config.toml
num_hidden_layers = 16
head_dim = 64
intermediate_size = 960
norm_place = "pre"
positions = "rope"
bias = "none"
tie_word_embeddings = "early"
parallel_block = false
extras = ["some layers without attention", "local attention windows", "gated attention", "exclusive self-attention", "short convolutions", "capped logits"]
init_std_up = 0.0365
init_std_down = 0.00263
learning_rate = 0.00635
beta1 = 0.95
final_lr_fraction = 0.1
dataset = "wikipedia_en"
Each number is 200 + 40 x the weight over its row's rms, rounded and kept within 0 to 999. Layers, rows and columns count from 0. The size before them is the row's rms in percent of the matrix's.

# layer 9 MLP up, 960x160, rms 0.179, rows 807-847, columns 120-159
101,193,200,226,135,244,145,236,225,267,209,249,210,252,265,182,241,230,192,226,187,219,165,198,168,136,164,276,246,234,209,260,218,274,193,168,236,265,303,244,157
120,174,182,208,168,166,180,79,233,174,210,222,210,229,153,213,166,219,272,155,295,160,202,196,192,207,176,208,204,233,218,194,133,140,164,191,198,218,191,251,232
112,127,201,207,233,194,259,182,234,217,214,183,196,225,209,153,123,168,141,193,169,246,183,264,218,209,234,223,219,147,240,269,230,190,228,263,208,188,179,143,133
102,180,265,217,259,218,240,150,227,211,103,193,90,153,218,251,195,137,241,151,215,185,206,196,189,174,194,156,173,114,94,153,266,224,124,207,212,270,153,179,209
105,246,234,204,185,220,164,212,259,179,138,256,189,187,218,175,143,251,169,182,257,144,202,206,234,241,219,225,237,141,233,221,163,280,136,113,236,181,201,158,175
101,180,183,307,162,209,172,106,188,228,212,181,154,173,135,241,193,148,117,126,204,243,183,237,210,180,161,175,245,232,187,256,198,45,248,259,258,198,186,195,149
079,179,182,179,169,172,181,162,206,101,209,277,193,256,162,148,266,155,211,116,211,261,231,194,172,224,158,254,168,181,189,163,270,180,175,237,237,157,160,241,242
098,180,205,191,184,210,143,191,140,182,150,154,224,182,144,196,181,279,184,174,192,191,213,264,177,240,266,179,228,221,185,157,210,176,152,229,202,209,146,268,117
095,188,161,225,200,187,189,224,85,230,256,212,128,203,134,164,177,192,214,202,172,127,211,281,86,247,175,175,230,199,232,234,262,203,258,231,213,204,273,215,253
116,158,173,224,181,318,213,189,145,288,185,258,154,169,168,137,203,269,255,140,215,257,188,226,145,153,200,200,231,151,204,168,179,186,160,190,153,193,205,150,228
089,194,207,203,201,143,232,201,283,228,250,187,160,157,233,279,153,197,197,163,275,216,195,232,201,241,215,177,167,199,212,222,215,181,144,180,274,225,234,255,193
100,163,226,235,174,106,257,170,268,193,180,169,201,231,174,239,140,264,276,286,198,200,227,236,282,236,224,211,235,180,210,263,148,197,266,256,207,145,203,210,201
106,235,270,177,158,194,226,215,179,220,255,190,149,169,181,193,215,156,224,190,154,201,164,230,204,127,131,227,246,242,259,199,200,213,190,169,145,151,165,215,183
107,182,174,157,171,302,210,160,162,243,177,247,123,144,225,167,182,95,209,267,217,202,222,151,251,158,190,225,223,229,171,168,131,210,212,194,159,193,225,153,215
064,206,173,178,226,224,230,182,226,199,159,225,164,216,235,218,238,243,203,191,145,150,198,204,252,263,220,195,267,209,194,179,178,237,141,200,221,188,136,218,157
116,223,236,190,179,208,231,239,241,205,228,144,208,203,262,197,157,168,152,282,198,233,189,176,203,198,145,239,244,220,194,275,180,153,222,187,167,197,196,195,152
089,223,219,181,181,219,263,208,159,205,180,146,247,237,218,149,232,169,229,230,199,201,149,230,215,223,125,189,111,191,221,237,205,252,209,212,151,190,206,204,244
098,161,237,230,257,253,213,249,216,156,176,117,149,259,171,170,190,238,218,197,219,168,125,164,243,130,180,187,248,233,190,181,303,195,165,220,192,206,137,209,147
086,210,217,99,173,228,192,164,198,161,188,177,229,230,273,219,149,165,189,222,266,240,151,140,269,214,246,288,228,216,244,186,179,232,262,219,241,168,246,225,224
100,176,263,163,258,280,220,211,232,171,193,180,149,115,236,267,220,247,206,147,218,220,231,257,209,170,179,210,225,153,216,121,247,200,267,147,192,279,174,259,141
099,209,225,186,198,186,170,192,200,134,172,238,58,233,200,152,195,249,225,235,168,222,218,147,211,130,156,257,131,229,177,160,222,175,178,223,277,207,234,182,170
090,228,212,185,155,271,201,279,216,137,216,234,247,233,198,198,160,256,170,188,283,205,216,244,167,153,148,266,118,229,222,230,265,188,212,247,111,185,161,230,142
109,203,218,145,231,194,187,241,177,214,160,198,125,232,212,171,190,204,196,224,247,182,175,162,271,259,223,264,200,241,177,180,251,255,216,143,167,165,266,197,252
104,148,191,174,211,190,261,275,252,225,218,269,222,254,181,207,141,161,109,253,184,156,247,200,129,157,235,259,219,213,185,205,163,227,199,235,211,198,284,229,174
094,261,169,277,260,181,221,255,178,250,164,171,154,216,214,252,192,131,210,148,220,142,176,182,240,117,190,199,240,175,175,191,180,212,187,257,276,213,84,193,136
094,218,182,216,174,186,238,255,225,170,212,217,205,160,241,162,154,245,205,159,246,225,234,172,208,230,175,173,241,205,245,212,265,241,203,138,223,192,212,115,181
094,282,214,281,163,241,198,176,224,244,223,184,172,179,184,259,236,233,96,297,232,182,164,207,211,234,154,199,242,213,209,201,212,175,200,236,248,170,186,222,178
101,193,232,200,159,221,147,223,198,224,192,216,203,154,199,254,177,222,134,145,255,138,203,239,164,228,178,214,118,223,176,170,234,164,204,225,187,165,143,201,178
112,224,220,235,278,216,172,180,222,261,313,220,156,161,216,214,149,180,215,224,225,146,224,191,212,187,190,195,273,231,197,214,270,193,237,188,205,231,198,96,183
093,181,231,225,233,192,267,196,189,262,213,243,210,216,244,179,177,209,252,200,181,189,164,234,164,251,154,176,206,207,216,314,187,201,232,180,196,207,250,163,194
082,192,227,117,207,206,197,156,179,174,197,167,185,264,131,215,209,131,215,133,139,210,237,233,226,253,179,253,183,160,223,202,166,204,200,141,177,158,181,249,210
091,218,245,213,174,193,223,224,155,234,153,191,199,255,208,160,190,226,194,196,133,248,209,243,223,188,155,184,212,247,188,280,165,142,151,219,225,182,152,201,170
083,179,196,192,248,193,205,156,272,234,245,165,214,245,248,200,132,161,212,212,96,182,195,195,224,250,285,189,236,179,195,202,134,222,157,184,208,149,246,209,239
097,176,157,197,217,230,238,203,193,186,196,195,145,252,206,153,189,224,154,231,204,229,155,212,186,238,239,200,189,212,213,196,199,269,106,125,164,233,192,151,253
107,176,232,131,206,177,235,160,132,205,238,258,152,222,208,207,165,162,206,280,211,115,266,125,134,134,208,174,248,190,173,284,214,206,133,206,271,258,180,183,187
089,229,132,219,212,248,177,247,200,162,218,220,222,263,143,177,231,251,185,230,222,194,199,291,206,222,176,186,232,212,247,183,234,245,207,232,214,232,170,210,143
091,255,217,162,234,245,217,215,230,143,178,179,180,232,229,212,248,275,203,221,161,185,275,300,197,235,241,218,186,194,233,209,203,137,233,269,189,215,188,177,202
118,259,232,278,151,187,210,235,148,171,148,190,189,211,200,257,178,140,187,268,178,196,162,241,122,192,187,232,152,162,193,155,188,174,202,130,225,177,227,225,264
099,196,181,247,182,197,184,261,178,222,157,141,230,212,247,176,146,237,187,182,164,188,156,195,215,188,219,140,168,193,137,210,220,286,223,262,163,207,241,212,157
103,216,185,190,240,208,228,185,164,202,296,216,190,214,263,203,239,153,240,194,197,258,187,187,183,207,181,180,85,153,148,202,186,212,206,255,221,155,126,194,232
093,195,232,186,162,209,243,185,212,251,197,264,148,194,209,202,206,249,193,234,201,199,239,237,214,195,138,197,193,163,147,210,249,157,137,275,256,144,205,256,180
# layer 9 MLP down (transposed), 960x160, rms 0.0302, rows 807-846, columns 120-159
098,159,203,177,233,261,202,120,156,217,209,257,221,171,180,254,293,210,66,230,185,169,177,166,243,222,182,173,182,157,210,186,220,105,171,135,163,210,88,224,232
101,175,220,197,242,215,203,194,202,189,226,222,188,229,170,314,212,223,202,220,222,277,243,196,191,174,237,201,281,204,216,166,285,207,204,206,213,217,221,212,149
104,231,192,194,196,214,173,189,205,165,213,214,135,125,177,254,196,234,165,271,223,186,174,170,198,193,197,246,194,227,187,206,168,215,222,185,103,171,189,228,184
101,124,186,279,175,216,200,213,239,170,151,230,266,133,232,167,228,121,214,122,172,135,219,165,215,220,208,160,180,162,219,130,220,196,225,216,164,184,221,179,200
100,233,242,136,250,156,177,232,138,193,125,161,197,276,222,169,182,223,217,138,230,106,202,218,223,199,202,164,213,209,247,216,211,228,204,242,190,178,199,194,174
098,238,212,265,231,123,178,293,183,215,233,202,243,201,184,209,185,182,180,212,213,200,187,156,210,178,220,199,206,270,153,189,229,183,257,268,252,268,143,181,203
083,178,186,197,188,198,192,202,162,160,205,214,248,167,160,154,149,219,214,198,215,278,208,133,143,294,163,204,251,222,274,223,207,244,182,225,222,225,272,270,228
101,174,154,164,212,258,220,136,249,259,238,274,166,265,176,204,251,149,183,172,190,139,178,196,210,161,198,206,200,101,230,233,300,142,237,254,147,219,183,172,199
097,202,165,224,219,206,203,145,172,178,247,225,152,173,171,209,188,176,307,125,145,190,166,144,273,147,193,175,187,188,201,172,250,278,202,226,202,179,190,261,205
145,217,222,138,196,192,207,180,219,239,176,225,170,251,166,191,232,224,215,212,216,260,201,202,193,208,186,322,164,184,224,272,182,268,170,199,195,171,222,169,175
086,251,220,230,240,149,163,266,122,204,232,228,188,185,222,133,182,244,191,231,163,195,239,146,162,256,155,202,188,207,247,183,181,200,164,266,160,256,156,216,159
099,192,293,239,265,143,232,151,179,187,234,185,170,190,136,235,181,201,221,252,168,198,188,185,212,177,162,205,244,195,216,101,185,172,293,183,214,180,175,223,170
107,228,258,174,277,219,137,220,146,304,199,180,170,209,168,192,182,195,192,204,269,216,169,216,177,216,151,188,189,167,304,188,270,247,194,242,231,266,253,180,196
106,192,244,212,230,242,232,211,205,191,227,174,92,282,181,36,196,200,243,193,204,172,254,158,193,122,205,191,194,247,195,106,183,172,220,200,184,175,198,126,218
068,185,191,260,183,181,215,193,276,209,180,210,215,253,245,184,182,174,168,236,144,105,170,141,151,171,218,188,210,242,222,154,173,254,164,203,157,174,202,311,149
130,224,293,230,214,261,229,234,162,189,200,169,228,175,232,166,109,157,204,155,176,224,136,174,192,234,183,214,215,228,185,177,206,222,185,213,191,168,173,200,274
101,251,187,200,239,253,112,211,140,180,194,223,245,207,157,189,179,263,126,219,136,210,170,261,164,262,215,161,207,182,188,208,133,251,190,216,225,192,172,145,241
115,204,251,190,194,187,161,209,170,175,150,181,207,119,197,212,270,216,194,184,195,174,233,160,128,207,221,205,171,164,214,179,216,222,221,161,95,185,215,220,187
084,196,196,158,178,216,176,186,219,150,137,282,202,169,136,170,186,203,228,190,255,178,139,198,315,186,175,136,179,227,202,186,161,232,152,167,324,226,205,163,184
095,217,192,221,190,150,182,196,171,227,184,104,216,154,254,123,172,218,256,119,275,157,130,188,214,250,164,180,124,138,222,180,182,185,172,215,171,271,211,226,186
101,187,174,217,263,241,241,161,264,263,216,173,230,211,222,238,161,198,214,174,245,224,256,162,128,216,233,269,143,177,241,167,191,169,199,194,193,177,187,187,196
087,221,274,231,206,194,202,242,219,239,149,184,169,229,178,136,219,160,249,238,153,269,211,201,176,220,211,177,195,232,190,137,129,241,178,176,197,146,155,178,240
106,226,133,240,232,119,245,192,208,173,204,175,204,148,216,275,213,155,172,207,149,165,231,169,228,269,167,138,242,254,263,179,150,196,186,147,176,156,190,188,140
095,218,189,162,217,194,156,209,159,192,155,198,134,246,213,157,206,164,111,183,178,195,191,224,215,209,190,122,192,204,180,197,163,100,195,186,252,204,244,131,240
093,188,145,162,184,239,197,117,255,210,95,185,177,230,225,84,193,119,221,196,178,214,243,224,173,147,202,190,210,253,108,173,323,221,229,253,151,196,207,230,141
104,282,206,256,177,186,193,231,242,157,156,200,214,184,190,221,229,253,279,213,241,257,220,199,127,155,214,248,223,245,210,183,270,246,234,205,207,149,208,178,248
090,187,133,264,249,189,222,196,185,234,181,237,221,299,208,171,168,218,269,189,146,90,190,206,149,153,221,240,181,213,164,135,150,156,200,230,274,196,148,272,191
093,238,140,166,169,184,161,226,175,274,239,176,245,207,230,201,286,211,208,189,220,239,215,155,204,199,150,169,154,201,260,177,211,204,200,257,275,163,92,216,141
106,145,146,292,175,192,198,163,120,245,219,222,180,250,182,215,190,202,158,140,197,153,172,203,228,185,219,277,210,190,186,158,211,140,220,141,168,249,255,146,219
093,210,154,174,240,248,184,190,253,236,229,142,232,145,183,193,176,181,196,155,203,209,131,155,138,199,188,191,135,213,201,159,189,242,248,153,200,185,188,227,196
083,223,202,108,174,310,131,189,231,196,197,138,211,160,182,176,250,241,142,124,127,200,192,176,201,241,190,229,208,218,258,156,254,132,192,180,206,200,198,172,125
113,122,167,183,197,177,226,186,197,166,208,199,184,189,140,229,272,180,314,200,228,170,190,133,163,253,206,179,232,210,149,240,216,181,205,203,215,212,234,230,226
082,214,228,213,208,152,215,209,213,217,199,187,161,191,197,178,215,222,192,190,175,191,176,200,190,229,224,227,226,250,237,293,180,199,221,239,244,132,218,194,223
095,202,223,173,209,180,212,121,156,237,204,185,180,133,196,83,201,276,218,225,189,165,175,184,184,266,150,224,227,257,222,220,210,206,140,133,147,213,165,277,259
102,174,217,271,171,208,213,247,211,214,206,168,249,280,172,210,172,223,202,229,193,223,164,194,140,171,102,218,195,210,164,158,315,194,210,236,165,296,156,97,161
104,175,231,158,254,190,242,151,177,238,196,266,172,270,171,205,208,186,197,200,227,218,206,168,199,281,266,226,176,274,219,170,257,142,219,217,181,170,241,109,148
124,190,171,227,185,210,138,308,205,202,191,157,174,248,211,265,263,199,131,190,216,184,195,185,260,218,277,214,224,148,215,152,123,217,224,288,189,140,160,231,226
114,221,234,207,171,194,260,299,218,155,245,281,213,219,212,219,190,241,220,143,242,123,166,129,129,180,202,205,177,194,277,225,156,192,255,234,187,205,165,199,157
094,158,216,204,210,209,221,160,193,207,152,259,227,166,203,212,208,202,182,185,209,246,257,175,233,180,226,153,215,136,234,272,171,163,187,177,173,159,134,115,219
096,192,184,230,166,216,68,189,192,184,221,245,271,193,143,190,158,191,181,200,156,205,150,215,231,154,224,192,201,276,94,126,257,138,310,169,253,215,181,239,195